config = dict(
    n_layer=20,
    d_model=128,
    n_head=2,
    n_kv_head=2,
    head_dim=64,
    d_mlp=192,
    vocab_size=2048,
    activation='geglu',
    norm='rmsnorm',
    norm_place='pre',
    norm_eps=1e-06,
    positions='learned+rope',
    rope_base=5700.0,
    rope_fraction=1.0,
    qk_norm=False,
    attn_scale=0.125,
    bias='all',
    tie_embeddings=True,
    parallel_block=False,
    init='uniform',
    init_std_qkv=0.056,
    init_std_o=0.0695,
    init_std_up=0.0801,
    init_std_down=0.0801,
    optimizer='soap_variant',
    lr=0.00655,
    lr_mult_o=0.949,
    lr_head=0.00745,
    grad_clip=1.0,
    warmup_steps=200,
    schedule='wsd',
    decay_fraction=1.0,
    decay_shape='linear',
    final_lr_fraction=0.0,
    batch_tokens=32768,
    seq_len=384,
    doc_mask=True,
    train_tokens=144100000,
    steps=4398,
    dataset='wikipedia_en',
)
Each number is 128 + 24 x the weight over its row's rms, rounded and kept within 0 to 255. Layers, rows and columns count from 0. Numbers have three digits each. The size before them is the row's rms in percent of the matrix's.

# o: layer 13 attention output (transposed), 128x128, rms 0.0692, rows 121-127, columns 0-127
# v: layer 13 attention value, 128x128, rms 0.0562, rows 122-127, columns 0-127
# gate: layer 13 MLP gate, 192x128, rms 0.0801, rows 0-30, columns 0-127
# up: layer 13 MLP up, 192x128, rms 0.0797, rows 0-30, columns 0-127
# down: layer 13 MLP down (transposed), 192x128, rms 0.0802, rows 0-29, columns 0-127
o121 108:133086128103137138097137161125170127105111123116115120122143105160141127120136185126108143137120142095166181154150139130103131103113118133086152119102131128116120076143138145116129157128140133150128076154167095179130143104143152130113135129143143159214126105158102126119143126129140124145145158172082096147076141149158148120124091143154151146127164093111111151114104144154116109140102
v122 111:121130117115163124075109086093094138134123135112108154159155162089101122130168142122130150145112133116130087122113063143105095172139106103119124095123117124148136124123104179104134116109143085122139158161106167128130137160153142140136103160131131145137131127137099135135114141116132098142130179053142111098116113149122172104124119119172101151087146108091140112121162128076129123118125
o122 107:089136146145115112123132096133089123160088101064146089080125162124095101130124101153129056162108143148134149171134128128156119132118124093120148165119130110118126146110112084149104150138099143156158135132112115185116098140180120139093137119128136154138111126110116128106115122090135103150116071079139131148127109160124121122130119096121172113125098114146159102158145123151121159120141
v123 124:163130142163133102152173118145163144166119163179161136095089158127178132190151160121098153128141122169099129147117109124140127139112163110157128146119132163157159156127089126165132147133155186118128119127135111133107152103115113119170115145123162139110124117119139133169091131112112126162132078099170130148148150134111144109101117118122135146167155122116116127108102145107167106093146
o123 118:167132124150158082137136106094156142098121103137155139083121095168134140142129158133124109124142133145113092125150152159109166153133092118139131102110122142137121108147119090123134126161107092115140127130158147123122082147130083131118123119126112123151130174171121081103115078132141113099108109134118112104073109136175088143137158162110090137140101168127095177127107156147101123178150
v124 101:120124112120156093123150124132103163087118160188082086127144110105122152160119135146133131164124101128130156115078147106130139128167138080136118155151179114123144116091105121116106138146116142098141118166134111127094158110106155145118119143072123116120142117097140195089105130093120095118159109150146113075120121117183125100137097154128117154106153130162094119124139137124131123148138
o124 100:111106165103145120130137114154142136121127136093181107083121114098127133076129128135147114107170121109091077162128121108119150128130143200158155088126152149097132128126121130170108124117096180085145114111161128123147109121092113142111100108154166098132137109122124123130133157135132101109126096098142148149123141109126060144141129143142149134156130162119110150154086117130065129151121
v125 105:179129102124140167143149134099108100121134099135095156112093134117147103135130115127139107115148159110118107157111150121125100120144126109114178150123142145060124132116144120086116149140106130158124126078157098100146159175114170117141109125110137109143135127152131117178109147085190136114119134151122140091132143156129099126175125078144113173119153126089134162136112149117151171154098
o125 102:138160123125162147097137113160145115151119175126108114089094136152088140125096163109096130137131071124165130135101164089139138137106147095131131132159103122144149114139131122131149126132108135124120093107070099089144125120114109119118111150158108071137150112117141105137128174102098154148126157103080142109120114130162098085139135163142086112176130135150138145126138067119152137110094
v126 110:125140139088129116158160130157130132174120105114117117112144112152093069106112124150109125176137120151145141108115109127131126146107099151144124131098078156125147111106146112128121068120124093129136105132170111138109111175090132090091159144128107146135137160133116125111079159136117117127175168124113123123172104152123152171180118142128166134120143175138098104184148132161131134105126
o126 108:088092129114097131063126144129119118162150131139137163144096175140100128140184098109104127092130133098120117114140134149165099139120103136115103155126167110141123087134112107151132120139138123074159164155149093101157110132158175124173072124134113146144166116133146134147128142118106155152136125116171112139142103123093159131083092137159143134103117161097105104091124112131122127156121
v127 111:114104120125080123152164102103136159106115157152088121111083148131090126119152106089141111117124181127058123112161129146111128107122105134154128161135118083180130111076097140117157124110120136100142151128103104136134096137100135150080104112130142146131144128111141097106140119122110142130107127096119167118114147136134114162107155127136156088170119066111174131111108144082124142125142
o127 103:131109148135103122164141134107067112126132134122205151121162107123136140129132083112138125155135141137173165104127135138058116148158128127158076141121100169123124150188147092135132164147184120107127149151128164151131153149111137182130115180146110118119108134118113112127146137137115096137098134160139139090141114156124131117100134153130146109132133098143139152169135128129152091145125
gate0 099:153130124117120117091155141108096126138092073110112138122171106165130141128147112089153086129099152118145099149155132117173059120097067158132098144147119144095152132134147115115097132143104125105081136138121082097130153091119135154122129137141131116171108121122105148118125120179122176116114119130148140104139163118142131156138119133134061127110142118091170115114151153150133138154117
up0 104:126133103151141075097150156155116163126122165103122088097122127132115148099142168181113154137136060186195120112129090110148115158123139129118109152122124150087127125128152144152076137115133129124138129139159109126093118096093122130127159092144164118147166159122097148133078104151110105134115119126102131091152145139124124129096103101137125107126130132116108109103086128148143134095107
down0 104:127124105113123100141127090150123089081158128112148145123140125125152146139142121142094122138116131128134153085169119095134142077104146137137080090106148120132145130156110133121161133124127130157133173183171157162133134124126114144123132151140122162143205090131161134160177119083130150137146090125133152124105134131115153101177099073140101122155106113140141139107125100171149145117152
gate1 097:133103152075127128095104137124135140085124105118144081148176092112181133112135140155134140127179100113137162130133105109176155137121106119097108112173110119133130144158104093170137129156146109155108110086117125123139141140125120116117093117079151098074146156157125137126131095113115116096107146163091139121089149102125114152098104087103104130101119147150108117159124090138134100152112
up1 116:136166168122131148111152098149051167123151166123135160146139131118109163094130072173153100186123132106144150162131140133144107148111122143148133134126130150152136116095094122093169168157128120105106145116105171128148175139146109131133135165138158093138115135109153170086160118126133107143094153130154119107104128131098123132152140111147087138114134111099158145117102133152133108145107
down1 112:151168124099105144156142108137106110138133117153127113122065099124082154132163140146122108106138137116151137118155119147154094115113141117101128125156100116126098105149108124136144123143171092141100120119155153121138115120116099113157107158145118129122130171133166169067104134104141066151101131128117108175109140111168146137162126121143105133093143131119141191133128041138117148128131
gate2 098:116080124139112136087160148095118125081150115145150099107140145110118135100119149114142142143122125160094124121122149175121159185116115130149087161178161169125082166149147104164139108143115101106162111096130131075124142166082145159128143127121110159158093084131105113127141126162092124117110145125087126143151106149140110108125139126114157128145130162152121113105146145128124085091135
up2 100:151139130058119104114151137107122151125104114144130119082124091115178150135143134155168165136101160091147102147099081143144136144144123104108075167153123102122103147168147154123117183156112139103121131151127132140116106090131092106161086108162145138150115098124123134085131083096125101138127131115119138149115138128083143125129118139123149133109118152145113108122123125132072147106180
down2 100:182101097142135141151156130137131162139084138161174144204120122142118132151117136109139099114126098115110145106127164104152110097148146119154149128184160123128145106096132119133127140137139171148141162155181110127131121129093133136181108170144120133139133092108113113114144157158130178125122139168111149145163109154116135101129122089167115133139132121108152144179098142110138129097097
gate3 095:107087129125104118137121143105144157153125133141141121153117124123095099113095104122114110128140087120158103135125134102142119091116120094120141147161100097123115142132163126160171118091111130162107158160143098127177138144142064133125080145128157106119131144139154089114147156139154086140149135117148113136139146168165094150090156142064106099103144168175147086119127137099161141134134
up3 097:105132146124121143136115141117153122151115169112177088117103108127100113094157126120133133125147123113120177104141162075078136139137079137142171136125088097140094138099133150161096175176148115136118144115113090115166138147138143073110120126111157116130146119158103152106171135062141116151106154163123140116093166135108139136105122124113103090118116144148126141154127112114168100120121
down3 099:129154149126143125146137159102159129111108118119129172170130124162162136153126124099097165134139151143139131066140065142159131117139127146144093160124170169153080092126149071152138117119088123115161161145132154113156159121133112106124150114101131154089101109100137157166119103178103142131116147114148156144121170124130116100162068161117144131138132150121128128138132146142105114140113
gate4 105:100110166114141105116093139143130146068127115088157106126147133118121130120103107146097085145125125129160134099156103138142130153107141136139088109124114159141154122166128089108156143176090154107090114116101126162143089100103089093103088120120116174150104099062162112129157111135121134161132138175142159143162118111171122142124136102119091125141101146138132130116125106156140118159105
up4 107:141136146151128146151135130121139116120105123088079142171171146111152145168137117110121088105095127088147146136139170152107135138132115157156146099161135103127148113086134154112169146092123080121108139152129135127128100130157145138142135150133162103150128084154072168114113134147177117130136127101103100133126146135132138118096122142106132081101102125198085122115113188153127132143125
down4 105:153118119155138136141117083146138131156138118199155129140122115121132127029123096095125131113126120085154130119101114120125160157116109130103154160149085118102119128119146141110107157100133142147151095132109123111110109173125126133094154101077111131126181122119122079102129153098135111133118157124133149124081138107117065146108148126135121146114142112152100146110107106129173141129160
gate5 098:129091098131154110114100109128115145132126134145115158131175151124148076108134091104134108135114131145120138141180165103113120179106103107122148132123131144119131124109125123111143142159152206104133134101136129099109057173091130124175106148118159096118104155151082168136139121118163102115141130151133103133090147136136119108142151098163119127131090144159095116102180143118145131127115
up5 098:119140170118105124116125127123134105142156110195164120090128107126143126099118154121162146082119159111119146105095144122158132167114138122096149113123136109143113106179192143122161112122119148119151131124121155085111149185124146105119121093105124140096108114153153115076140121100149114121105129136077122083132103138061128123131091140130122132109105107130108116120076109103134152152092
down5 098:111098145122144117104125147143138161118130137119112155125151159098138130108094121143173142131095108158141080116169152145117184135127125104151134144119152140112108112120093140156131136129148162150111129132114129148122120088166104114136107189154110117123120149114139143105143158137119164145125149160186089129106123080163142128150110101087189099124115120125155158163092171111175156145148
gate6 106:113176149128150126122164176116102151127113098132114131123114120108144160142128139109156096140122127125131149115099131116123123144112139205130133136139136127136134125089079179185090111087152155140128153130132135134158150103094153119116121147079137141153130153103150106103148111139116102106102141115081118154098091116093131127115120120183159138108102111140113066128142093139162118105088
up6 103:125134113123168115141107130166127137159132138111144129171112153153112146125152119135131163121124143153151149144126141135072150160137144132129131159105163142128153141110095134119143109131167080130130145115096129111186109135178160117152133095122081092146171127154095132149161134109162121116105205141155103100164164107132125147122094083109083157132105102133115135150130154137145107166135
down6 103:143129125108143130095125123110130142078096108128108147126144096120075177125155114132121130088154102150138163136117136168090160117125128114152124118130129104138111133085140132121080143133142165121116135098151151107100129141164129154135136106132147115083163092141126135111190102075131167101157119157099195108151110159141147130155187137101122109147122113128152144166096155130134115130143
gate7 098:144118144122106090096090145128170139157096120145111139143144083089163106131146133138121143118108130140089120125102172143148105099128102091136124104123144168102110101177135125149138129155138115157102074159098122143134090118072115112152113117076163101160125144159165167154105136155157159101088136087128144134137139139144147138139141135134145131100106125117142082150115101131116088162125
up7 101:090156104120150128143105186090134123112117142144129100122129159133104111096089109120133123100130133155128114143137081114133135085177150134140112103126102119123176072115142127092095165136112139130158126142170152123138070111132143136108112154170110181126108106113114114112094151126166100104142124103096096141128141152115169124117098107089123123156134112119109143161163117121113187134104
down7 101:123167091118106111113119107172118135112133147113144136109152152137114147098151160144118103125079138109095151083110146172135115164155149106124117146131115155107141141112134133106143128129128119099117098139066120088135077191144143126150163112185147156195115124128106126113108089094101129153140103130137171117142111128129106118093165154118144111142092122139100151124146149145170114119135
gate8 109:164150136116136137146137126115101122161115116118137083163123143091090145129118112117125160177145150086132094174111191098098146143137103146120120161147123129120084157169146116131130122097090168147078134124178128131109153132102162087095127152127126135120136164120096135120094170149162146130159122122093103103148141105139165107108109177146122145094125149110141119113149146109101106132126
up8 102:096090124153164162105132142147161152144123071149122113138129131137125126134146105157088098088100132114165144116144143119144154150094145124125144135176197108110116120144099210123098108127166124108128139097112127125120104136172110143130123100124103153150154112112149158102097099103125130126130157120096136096121131138113117091111113126120113144125154149116088161125169114130082173156110
down8 105:103117096137140125146145126141134101124142155156130150101127106097143109115158168122145178149144123149104127117076151137126173153173130143132161144146141151126138155132159079139122140125102151176155101149159132155124104094114146135158149110109122076162148179152136153121138141155099074100106156119158098168133160157132137131133140109129141153118096161181103158139106141128148149156103
gate9 102:175123144161107099104091159120113122121130123160169114137143107127113105086105142071110139114128118139185131099101126098113105152143109157136129133132122118084094136117140122166111089146183129123145149150122184123147156110082151143159122113124154123123095147112188155137122156136162153158159110094144128145122168124130128089153105148089113113151164091111129118119153105122108123149130
up9 096:119135132138163142131110130131120137140163101153116066117114120132118119148154084146133147147165134112115120176140125142113108113122151130158105120161119089134106124143090120109134105169175088097093114113141135128117125160102090166164136121176153103144116138114209139131125130156143100129162102143139184104135110115144133122134162084142130148129123163153145153149146152094112073137109
down9 099:129124113178108133089163156127134092136108094152090125167144116141139111151129078138149134102117128133118127107134074129144173176113115116195116165121113114124105117154111146135166116137170124101118136165155124116125148111151147134129127099119132134123112141168133117132132084154110153112114152143100114158154101107125145186116108160171132145091082147174117112136095153109161128105101
gate10 101:115138153115171142144152143131126145089131097170161140164128141101131108192122147086141116112129151122132137141114146108152090136130098119107110096144100102112093113123141118108156161119112151082110106128121079095109128165130095116135138143130122132151134106127126132107161146108103153161159111147167127128144110172101161169142120122118117077096108155124132141077128116104140207118097
up10 092:155128107109114203153102105124134114158102106110148146146147140142144152109158143157118154153112104101111144169142140138139074124146143101108130106116109129122117124131123125134109140110084101120165128091130143139143086106157138129082113157112124070108117108140166137075110082126122184135128119113116125131125117140102132142117106147181073091123098112070126124133104146118140085118123
down10 096:065122126111090146132128148126142115107118112139176158110137135141098091168146099120113112137095150123147135132085124083154138143160107124158144143109078109168155145130123115090147127186090126125125141119108136155125184146098127110169142136112157160140112119104117096140089110139167132131068123108149136137127116148108137105146094160127094108155107106137149144151136154164112121158168
gate11 109:142105114107110107192154104093131097147099129164121121148134103099128140150156122145124139157144128105133153129189137121159104103140147160098134146105120152161118099105145107147103119131134116141136118103119123103175125160106164083142126152107157144158099163116155103114084096123131146106096115123149100160142147102084138125122089136142073143129082124161112108154185148123119160142123
up11 103:112136091149132142125121160141098154130120130140158084137118094122094122138119137142140109143100127108137171143168171112119092121136157121132141157195140090115158108139162078108117118132119131124104127156124144101150074168117165147111143159104124098108164095142100115157137100110117120111124122161099158076132090105094114160118160103147146101148105114144088133102114106086105106124115
down11 107:163108107119134148085103143159109104091157093096168118120121190105121085147172108152123107116142148157127120116085119120130126151124142136135097163091155125104128097142079138141130182124110167133124130147136115143093132123172111099133144149165109175134113140150127175113156110093136133158133130156078101140116139128150110104131151153121111140118115147119097139157127148091116099074132
gate12 108:146122124168102119146130135135127119095116105197176104120098112131097111104113139134096152126148122119170147119109098119130155105120117139088107132139134093160131136094155182154104134076094176109108134113137142118132093136125118097150118102120148111143141131134148146118109100142136135162117124121141088099076105092124101132140176171145138145148085159142124081112096106151101172113106
up12 101:153136131121137173110171106116134137147110124138087144151141174071130138131154161138147141149113102156152167114095129116137123132125124098141141157100133120131147167130093122188121172128131128152129176102148110122092084131105103086133112171110122133131146159164128093175088118116093143125131087122124097128153089145109159116132084127111121149155095128159123105148123120109133123074102
down12 103:126077134113111112118132158126107133160110116091088114147116107158167118163133119114113161150095149158143125135174091136116140169148096125117144116136141124132080118130178211106120098122080134154152128116105101163135123171135113171127104100124124066185135128114130146100152139114108113148106118145149128126132088148136121124148145139123144134118107114112150152088106135122076146121120
gate13 091:136128156150160169097132095140132090143136138109130142106125195117176125090143103158124126149105148092120117127124110120109149155082153092136165131139160121121147164139141097124118133120122154152135116137109127168149135165131144106106127092144121093151107194146108127102089129156125122137127159126143140124155146121088169154128122109154106127135187089135097098116129137111097188121094
up13 096:110113132187118111090157136121147132076102142143145137110114139145158125103101143165134123126118136118130160116136140140121157130104072167128125144138105114106104094154140095156114097160100127139103079165145087140116155187084119141116146122104129127156145161085115132143116166148153086166140090129104184128099147125122116086103135097134161110112105134120143129104150118151115140094115
down13 101:109099129135168134177113106158160117136135161118090191097135154149076141121133170114109133102113123161125116123113106109123103120146104086138127121131147175130143130137136096112143175055135154122121167110147147140126169089149109094096133093130135125095099135111116095111091132139101135123121160086128106099130082173103149159118107142113130113104135132095110117139157128144139124151130
gate14 101:139122132110119148078088142111130139160169091106079100125081098120142121157140121121127142132141166116132131153116110083111139142132076120141155110139130106115111120150133139116159093144120102131098129165130168086148150106085140135169140125125170145143160160162167088137102121121138123136159124163143092144121137101127159144077139172122127112166147117095129090139130116076106110138097
up14 097:115113130087091155077149120156150105131075117120153134130148057154120134114163141104092107128096162160106088083122120128129092122117134130118126115133133141109103157104098130111110137122125149155111187118115146129126066153133133095133172124138112137119163089115117119142121113133156086131137086178089103095129115125131116113128153099166127133103116132124114119106136140131128112068157
down14 099:148187102145111131154147079141104118162141160152149159108130137113142150146178173186144123151111175117125140143107106104160131126129117085127146135149102067147113134111128115157089141191142134115129133119131142119139108076118143089120150109127166137119107141124101138141167148105075072125124126120131117131141142142132122099114110135115125176103107134085145115134136119127106134169111
gate15 100:140141166142128109119157117176105133169102179147143129105137133119146129142076149147127146122156150136194165130152089140083145133131135168137147109162135150143149118091102111138109156124151170122112103106122155100124139179122159134153170138095147152160168120133148123121107114106115143122082110187115108118161157133151109142140142119139124142102124142151175068128134116147121125145133
up15 104:127125122096146117124095195155132138152148128063083127151123147147152089100146144105111120181151113136121123159097141114129104102132149105157135133117092156123106102117110143107126191081106112113100117170159135120156149130092119122144129102136161135151130130140165127162163074170130128147110135122149121133110141130117154153140116144165124113113121109118076150108128155168083148141126
down15 104:165132157123081154126200096109139138155116129135127091099156143139175147140119164121097153115094128091153123151155123170107130099090137180129163154119108136157144137096115133126096124111131126121144110151090113127132131145091106165118088113126169141167166125172123093130099144145145118140112100117176112111120111107138172140145133118131133119160091120126143094114093110107169124129144
gate16 103:092110151157153106170121117129108084088128133097098129143130107120101111124108145169108112126094118102125120101133144116154105180133118115136080124163084098122136124117168151135154105111113159150156108170164149140171154116137148139084083137114141140109145117114067145114121125136101135128140122172113119130113086122149103080106136111107102149154133118062121111125110126162125098128099
up16 109:115107157101088177142098117104114134132112110139059136114165093133141151141085151154141114150146168130169115141142130153110070119141115089110136133110101134141107135105116141101134122150132130086133135092140103130123126143124143130097163099110162146098136125128158123154137130125104132143122185143092109150118106138116138124121054147161086114120112149084096101114125153133067120118121
down16 096:118130112125160130172129114139136158143165136100128162144163068124151094093075132124148158133167152104123138125123087099115165174143146101123088105159106110093129106109130146101139123111101142143121135129086133143131144124113158136128104104115132117137136113115097150151141195094103169128132093130124069097151134118146147094127099150113189134147103107111174150144113112126142138122143
gate17 101:155141155143135100130148145132143149093140107123124080132149124069148145088127125114107153147083097155170091119163140092093125145156133130160093086121121126145064143110122109128138103150112149127110089157126150135140150146116098120154102091143147155145129089164145146090120161128149138139180099122135112138123131103155129122130151121099106166149103099124105124116121104096120114190093
up17 104:123156096138150112105159141142144131148088181130135173137138113122117129155171126146102119088105134186148111093146132097107138103143106169077097120137106152129097150126107127074148126122126122122121107147131110183130104114107148103090143157140121122127109118131140097102104118084121194088142148172143136119128125112123119137149162138162088148108133166161129101162126092122099121125118
down17 108:082129140135100108102122118119142132120120113136144150075105159147115117151099119174131100111134169115134165131105149117156114088092152088147129111144109077147132087113145134092132145148121156158159108135131114132133124150119143117128122134126108069130137130118120146130091124087151181164102113117125174120102177082149129114112079169143133093117129112086123134120127124142109189115094
gate18 098:168148157104158134112119086123085125130137124143109079159146129147161193139149099111128122162140146155123127108116146148134107125137106133155098125128151126100082187118139111125125171160130147147114112160102114172160167125113094135187141148121152123139154122134103109166128108142143160137149162133151110130074128113103107135136120167166173105144135161147137124168090115148114123121127
up18 097:095142136167134156139189126126129099172086156139157140117106112115122125166117114097153120117119147106103162167098093159137094068072136133113162202156109132111155121146153159122150143086154185123145143136162100124132120133091162152148164108140145132134135114104092138121125124122138112135123099138146147110136143109159129107113098130115111136111126116132154133151134148093126170150118
down18 099:091144121100097176133123098101113158132098157176131135094121108133153158154122144106104116082155069104147136114124122149093136107091092153091153132107127136118150138110141105112097145134115152155149155122149106153079161105131152102133156088118173137131122145110111146098104141078101126118121090130117135152110108142153152124086125125098144160116140137079101134126103143141146123178159
gate19 100:126112116109108095118105159108154088141148168119131122143116102102128116114090124136120133124114118098136131139113136128153104095176103088129072110187150108152083185118078108117138135096165106114092165131126135109106155141150116105134119115130141149152100110161136151149150126109118134122173080170108136114128125105104082091092092105100146165133130148107150147163122142136151143136134
up19 099:120122124103092129157127155129127080134170138105155130192129130150112140100136141128147105116115120114091134128176102123116114144109120129137104090125130153131126087157142147100121121115174104128136142106137115144145193193109116135092142154154101122136151125126117141172123122136113149168113083127141102091092170108118091168110106111171123095143105165131113164157145166132110135128096
down19 091:150105097085120131130100194111118124099176124140132169079114131170094140130094099113101140123122121132114173095113131137143134112108124123180090102175158109111164151117091141147109127129120123116101161112107107072126158177105129154133111127142102117140119099123133118142135142160103129146177126127149099130126145115147099135075107123132149139124108177113172132166146114148115114132116
gate20 099:183136133139095171126184120159106132120146146131157124107143129106145121153164137137111154128138134114115143115153105109118176114142113169128136141148100135099086113100139070110095118105131132095133139131127139128167110116137138127132206156183142091139137106131127130145141152096138168185083112093142165114134104121142129130103112122119119120125076166132111133134126102104157085148134
up20 100:123085085096082116109138106135128131104109160124152104118055162144136167133115146134135121096119125079115140132145087150144136121170096166126117124145152134138170137150161158147117144107102121135135157119090132125124135111086101149113104105126112104109108127083102155100088107161101126143094136072129159143119101166097130134135091135127147096134147115122149084104111156142136111095108
down20 105:145130148160113119134145150115130131091132157165113131121147133103103100081127139134191125113132123115165143099087135129132133137141112125150125157126132098089158083102124153115140124152093102139055153139170123116103129131147169107123104126110095149084157140112154084124141134118135127171159129145096110164150116104182093175140159136162150141105140128120160129112092133120146138085107
gate21 107:109112139085142143092132119146141077144097130142154157136137096110135131141174111174163128131082119139067162159149136136092109152112131131105180123157098152137122141127133150118113117087146136112123094148122132137173113163144127135160134165125143114148150093083101101148123064117122124162117106147150132134134085068130167108148106098141139114115106123127152157132138144116139101108153
up21 106:120136157128113131108112123106129154113097128132122080122130126108141154101132142147145092151105149149141098112109133159132119146123145068140107113085146115086159117078148143148121165129142111152111133132099128133110131086142104146164140093169117130148113140093116080165149114123125071110111122129093088133131113106098148118112172125079126120117154100144186098146092121080158118114173
down21 096:171142126115134079161155151104108133115135136134105129148130094065115148107127134121150120167105135114128086130174135164163094144125131125199093110109113122132139107138169170140104128092122114125132122136130140130100112123139116141087105112162120137086124130100140152131147173119100106122162176101113137124090174117162097156098119119163133120095124147160090119144139163142130149127087
gate22 101:121119154113117111144110107153081134148100160137109119104128150146174123099128113111152114126153158155155104119153162126114150131153150150100134111170105132113073125134164101119114116138134135132131106159139117109125158097087125137182080119117138129148114173145143101177138173120133142158116133107132110085178121148160146159108119083128111069149087098141112149122124141157152133131081
up22 102:129100119120126131106106099108145125102139152142117102133116126133111141169102131101077135134147130120175101132154148127138123098178165096113127112136098156141114183130160139071132140147134097119141142171102110151121125099158133111189127103117131146124136083117111142105099124169173100138134150129108144130120127147092136128092180075107106142101106137118176096162114103101115161130101
down22 096:112137126104092142163128164147164111162115132115113101215131116119151123089136150108152131122111120167141100115134138147133128138172123123131107124124115160115133132098116105167112144145117160128152149154167129135083132104107113123166135156160177143176138167093155103142120156075142109135104101146121148102123123164115098165140103125125122121169142068129114111117118108146095109143158
gate23 101:111186160116126146173137136129142121156078128173193063148106119125088108107099122087088131135105089115134144118137093118152125118087133118094130153088128120148102116097111154140086155120121128110143145112124150169102103096146128120160097139128137143126144161144166116143133103111166128148153099078117135110137132112115099142136109134136095111187115109115140135125144132153109127139103
up23 098:116153115172132124121139121177052126114116133143159171141096144110136120104124142125125113154129148139131140096154140166134077142104170126147149114096091135103131097121148101119126149087145102130123099113149131108142112185156121120123117175157158165153125108122141105100143138170084121123134094127143166143169109135167142163118130140168160144080130113150111109153133108106097117100122
down23 099:136164165123174101113140146118175111138146166113118150102156104183115135135126147144084112145125128102140129143145140133104073134136158053144113069097120108113186149088138138145155103135124160111138127123125096093125139141132132145166153140136132158122146108113114102149086153127086136143151120134120154109130174168154133125110155143112124126116135135151101165161108147119095131138094
gate24 116:121108155114123115154131123135145116107126115141134108138120123121155147125113143110136162148159171140150115104167158140135144154091155139107112134138150168120135142170104089175134082121126104106152137166134128135163143129159127069161139112164164090175146157123122110150107143110101177124129133119123118172139155105135145137100078103125127122189119147126178142084138140112096148178146
up24 111:058131156112107106135115156139141114166115135130135146147135125086151106139157158146148161130128065138099162140099132122127141163179114104117089135129120078149107127077105124137152129136155182126115121165082124123122124077131143114117129188111137139096094119158130130125114136115136123156089097131131096125171079127078143130136161122117138133124137136134152118098114098117125112112162
down24 104:148127093152135136135153121144147085109093158142168145076130193123106158144141108135118125140122165109113084105050137120144137114090129133081148131114119090149139148155141127100135122120137111115101116115129105159149179125144173144136119105094136156121096117131098111109104102117110102151129173111124147072147139145150131115149083173157125147138155133143146138117135095125122129118167
gate25 093:145132137106109151121137127098125160116162165125140095132123116108086129141088142106126128111143128114126068126101122111186126174144135155157130132096119111120094099132144126156078114125115139142111152133155143161147126147126146103110125161159125160147152150124122146141108154133160174130100127147155128154121172115153135049146125164135082139126068153130117092113187112142130129105149
up25 097:099125128092144171119117148124100136143135134119158121150116133151082136131150088130181108126105144103147144135149137094093104118098112150112123152161094117148082144104100114143127126152095116126199091134081132135123148141098126115089122141133123069110138110146129107093166149118088157137150139117173135115098154115077117184154150130146116121123132155124129150091102120108165150132117
down25 107:122105115144127098146155117125126124106098117123117109140152116123058183108138132053111137130150147112101136134162139156123088144091122072155128099122162138121133104091106131103102096172112112162132062119149123142109091132139140099139121152120129107149120123149121085103117123121117176100122121123106181105121126126103132143116091110154173129129108138142112129143153091083119157115114
gate26 106:171138159109098134120132179123144145111124061156150121121109101069147116133129170128130122121098145100148175134104134156127137114168123138141115174123121098161095143106120117128154112125128133098103145124162109093123101132106142133138156106124171164107147160140143093122120142111110165105121108105146118119172127121148123133073129138109102143108117185091148111148159111132142134194101
up26 104:165124157087137084092118122131101099116125128142104079101139151118130121119101129126161097156114134122165119111130107098161089142164128130179139134131133127153153092174153144125103119113114155121127108120122163108147149153130140104147182126108117143155086118154113145119146112123111088131158097107158139131061164117135172145138113139073120124090139141101108114070139156111107123106139
down26 105:082096141089096129105147117109117143131121125102116140146114167101115143181126116145125119064121166133117136107151108150108121123123102139124108126132165100075093110137107118114140134135152079110108155091133111142153146086095148105156107139114150125065119169154164134112126099147134131135130100127102130128119114152175109129112152126118162157122127181074120131172127121093088106149135
gate27 094:174135096145134148118097135150140078129100115169128123159082089152096145094116058154131127174156146134085134148134144122128150167117124129113119126160160173136172176146125081124153144150106112103115096088121168121122123130150113159156115136148163111124115129119112149123110148127127162164157120101096143152104139151123117143139115139121154161119133101122103137131118144118171106148081
up27 100:128153117106156129128119129160147108168136154172094121123113165083143146149135087120136126152116168136164094093169137147120121105128135133119154079175140128159140160116113148131129127110157140098145105123151149140133084173123136110111117104159179140160119085178128132149100199157125125063175096136124142122122130127126121123098133131100079125120120151133149136108131112126136139103132
down27 100:139126096118124142156124137139103139115185129108149155168125087119108133141148132158152179124111106135089135111108130106118124168136098099124123119174143103106158137093092141130172105114107114121065104128138141106107127079118146095157126148102121142139109111096142136114088058105113118109140112123118115161159124144132126116096122151165113115098082094095139144142142169166126114101100
gate28 098:105095149144144178137113155123081151098124119116132108121147146066138112103130128075142101145174166155148121115141138167144088115146130113103157122115143115080166103138151109135100090163112120131091138161110143138126142101088149137097131138138124121106150155168159149112149134155105155137122107169156113122123157173084153129167156126105128145145173164142110134121119156118126150128100
up28 101:087158147161153109117145142141137150149122114136128179123140108173133197141138127111138119120108155164179169152121126123151150129122161069117131135113143101114110177151128082125124115103141133154120137122105133164151141085184134085115131118135137140145112116127123119078116156111081110110139099149108149124154118095142138141145141086140124123133156106110119157118157117154199131122141
down28 094:132179125131162180170145124111129098166165141096126130114143151130159134129083145116112117099116069130115140142160105143154125161118117113126116135144063170101124106103108143106178120135074113118160140142131119131127146147097170148165127133113113133099137073145201131104129123099132141070116123122145114111172113125119154120122131133159153147126146122118123096143117140140104113145121
gate29 107:134134140116113184141166099109193109110141115143126130122112147160118164119101142133115111140096135145170095120139128112100096112119094087125093132123128125153133100101123111122117105090123142177173143077117109157149099123109150158130119171079075144112126140114169129124117110158131099099100150187128129118120147158136163117123148114133106135124158153136123102121128096153187118133105
up29 100:161154136142105153130141088140096101089159137144139190082132139144129122110120134121098103144105085114126121136103156102130101156143098155171096105161155099169113171078166141157152150154113121157143108071136107139116120120128137098109125107137124126083142126164143146117121130124133149143115134069126112101142126121094124144110114104154113159152097109103121129169086124147120121079134
down29 097:110160114130127130130130149123095160127068163125124127129131112115119119139172109122110139150154168150108133095114071141148109144089171093171126100091092121129110104107089078121143098140162148144114127145145119112115130123123115121150153167113116139136157152148124118147135097177101161164128121093132128084138127143156120135124079161120124110177121164144107121113111132104094069098146
gate30 101:122095145117158136132131096146112133120139121119083093115163158155148129120108165135142155109167115165137058109113121148103112129124122119099133165101137123132117144137099141171125116154150091122104162158099142124153110136099128119176144155136114148104160153138098089133101174120108151138156108069113146129137170116127129102149091132109113120078123169151113107117083179098134108134122
up30 105:132139124170148129140177120134155127146132133096100119129105132150120085125139124093124100134102147178120093126115077109116124104088160159172092120126110195168153149131135116107087155135113101140140092118133110139122110136148113147128097167121142134146162172177130106135084156153124114099122118124105156106123125141102126150103132131083130173101151144099175114143121139132134153109082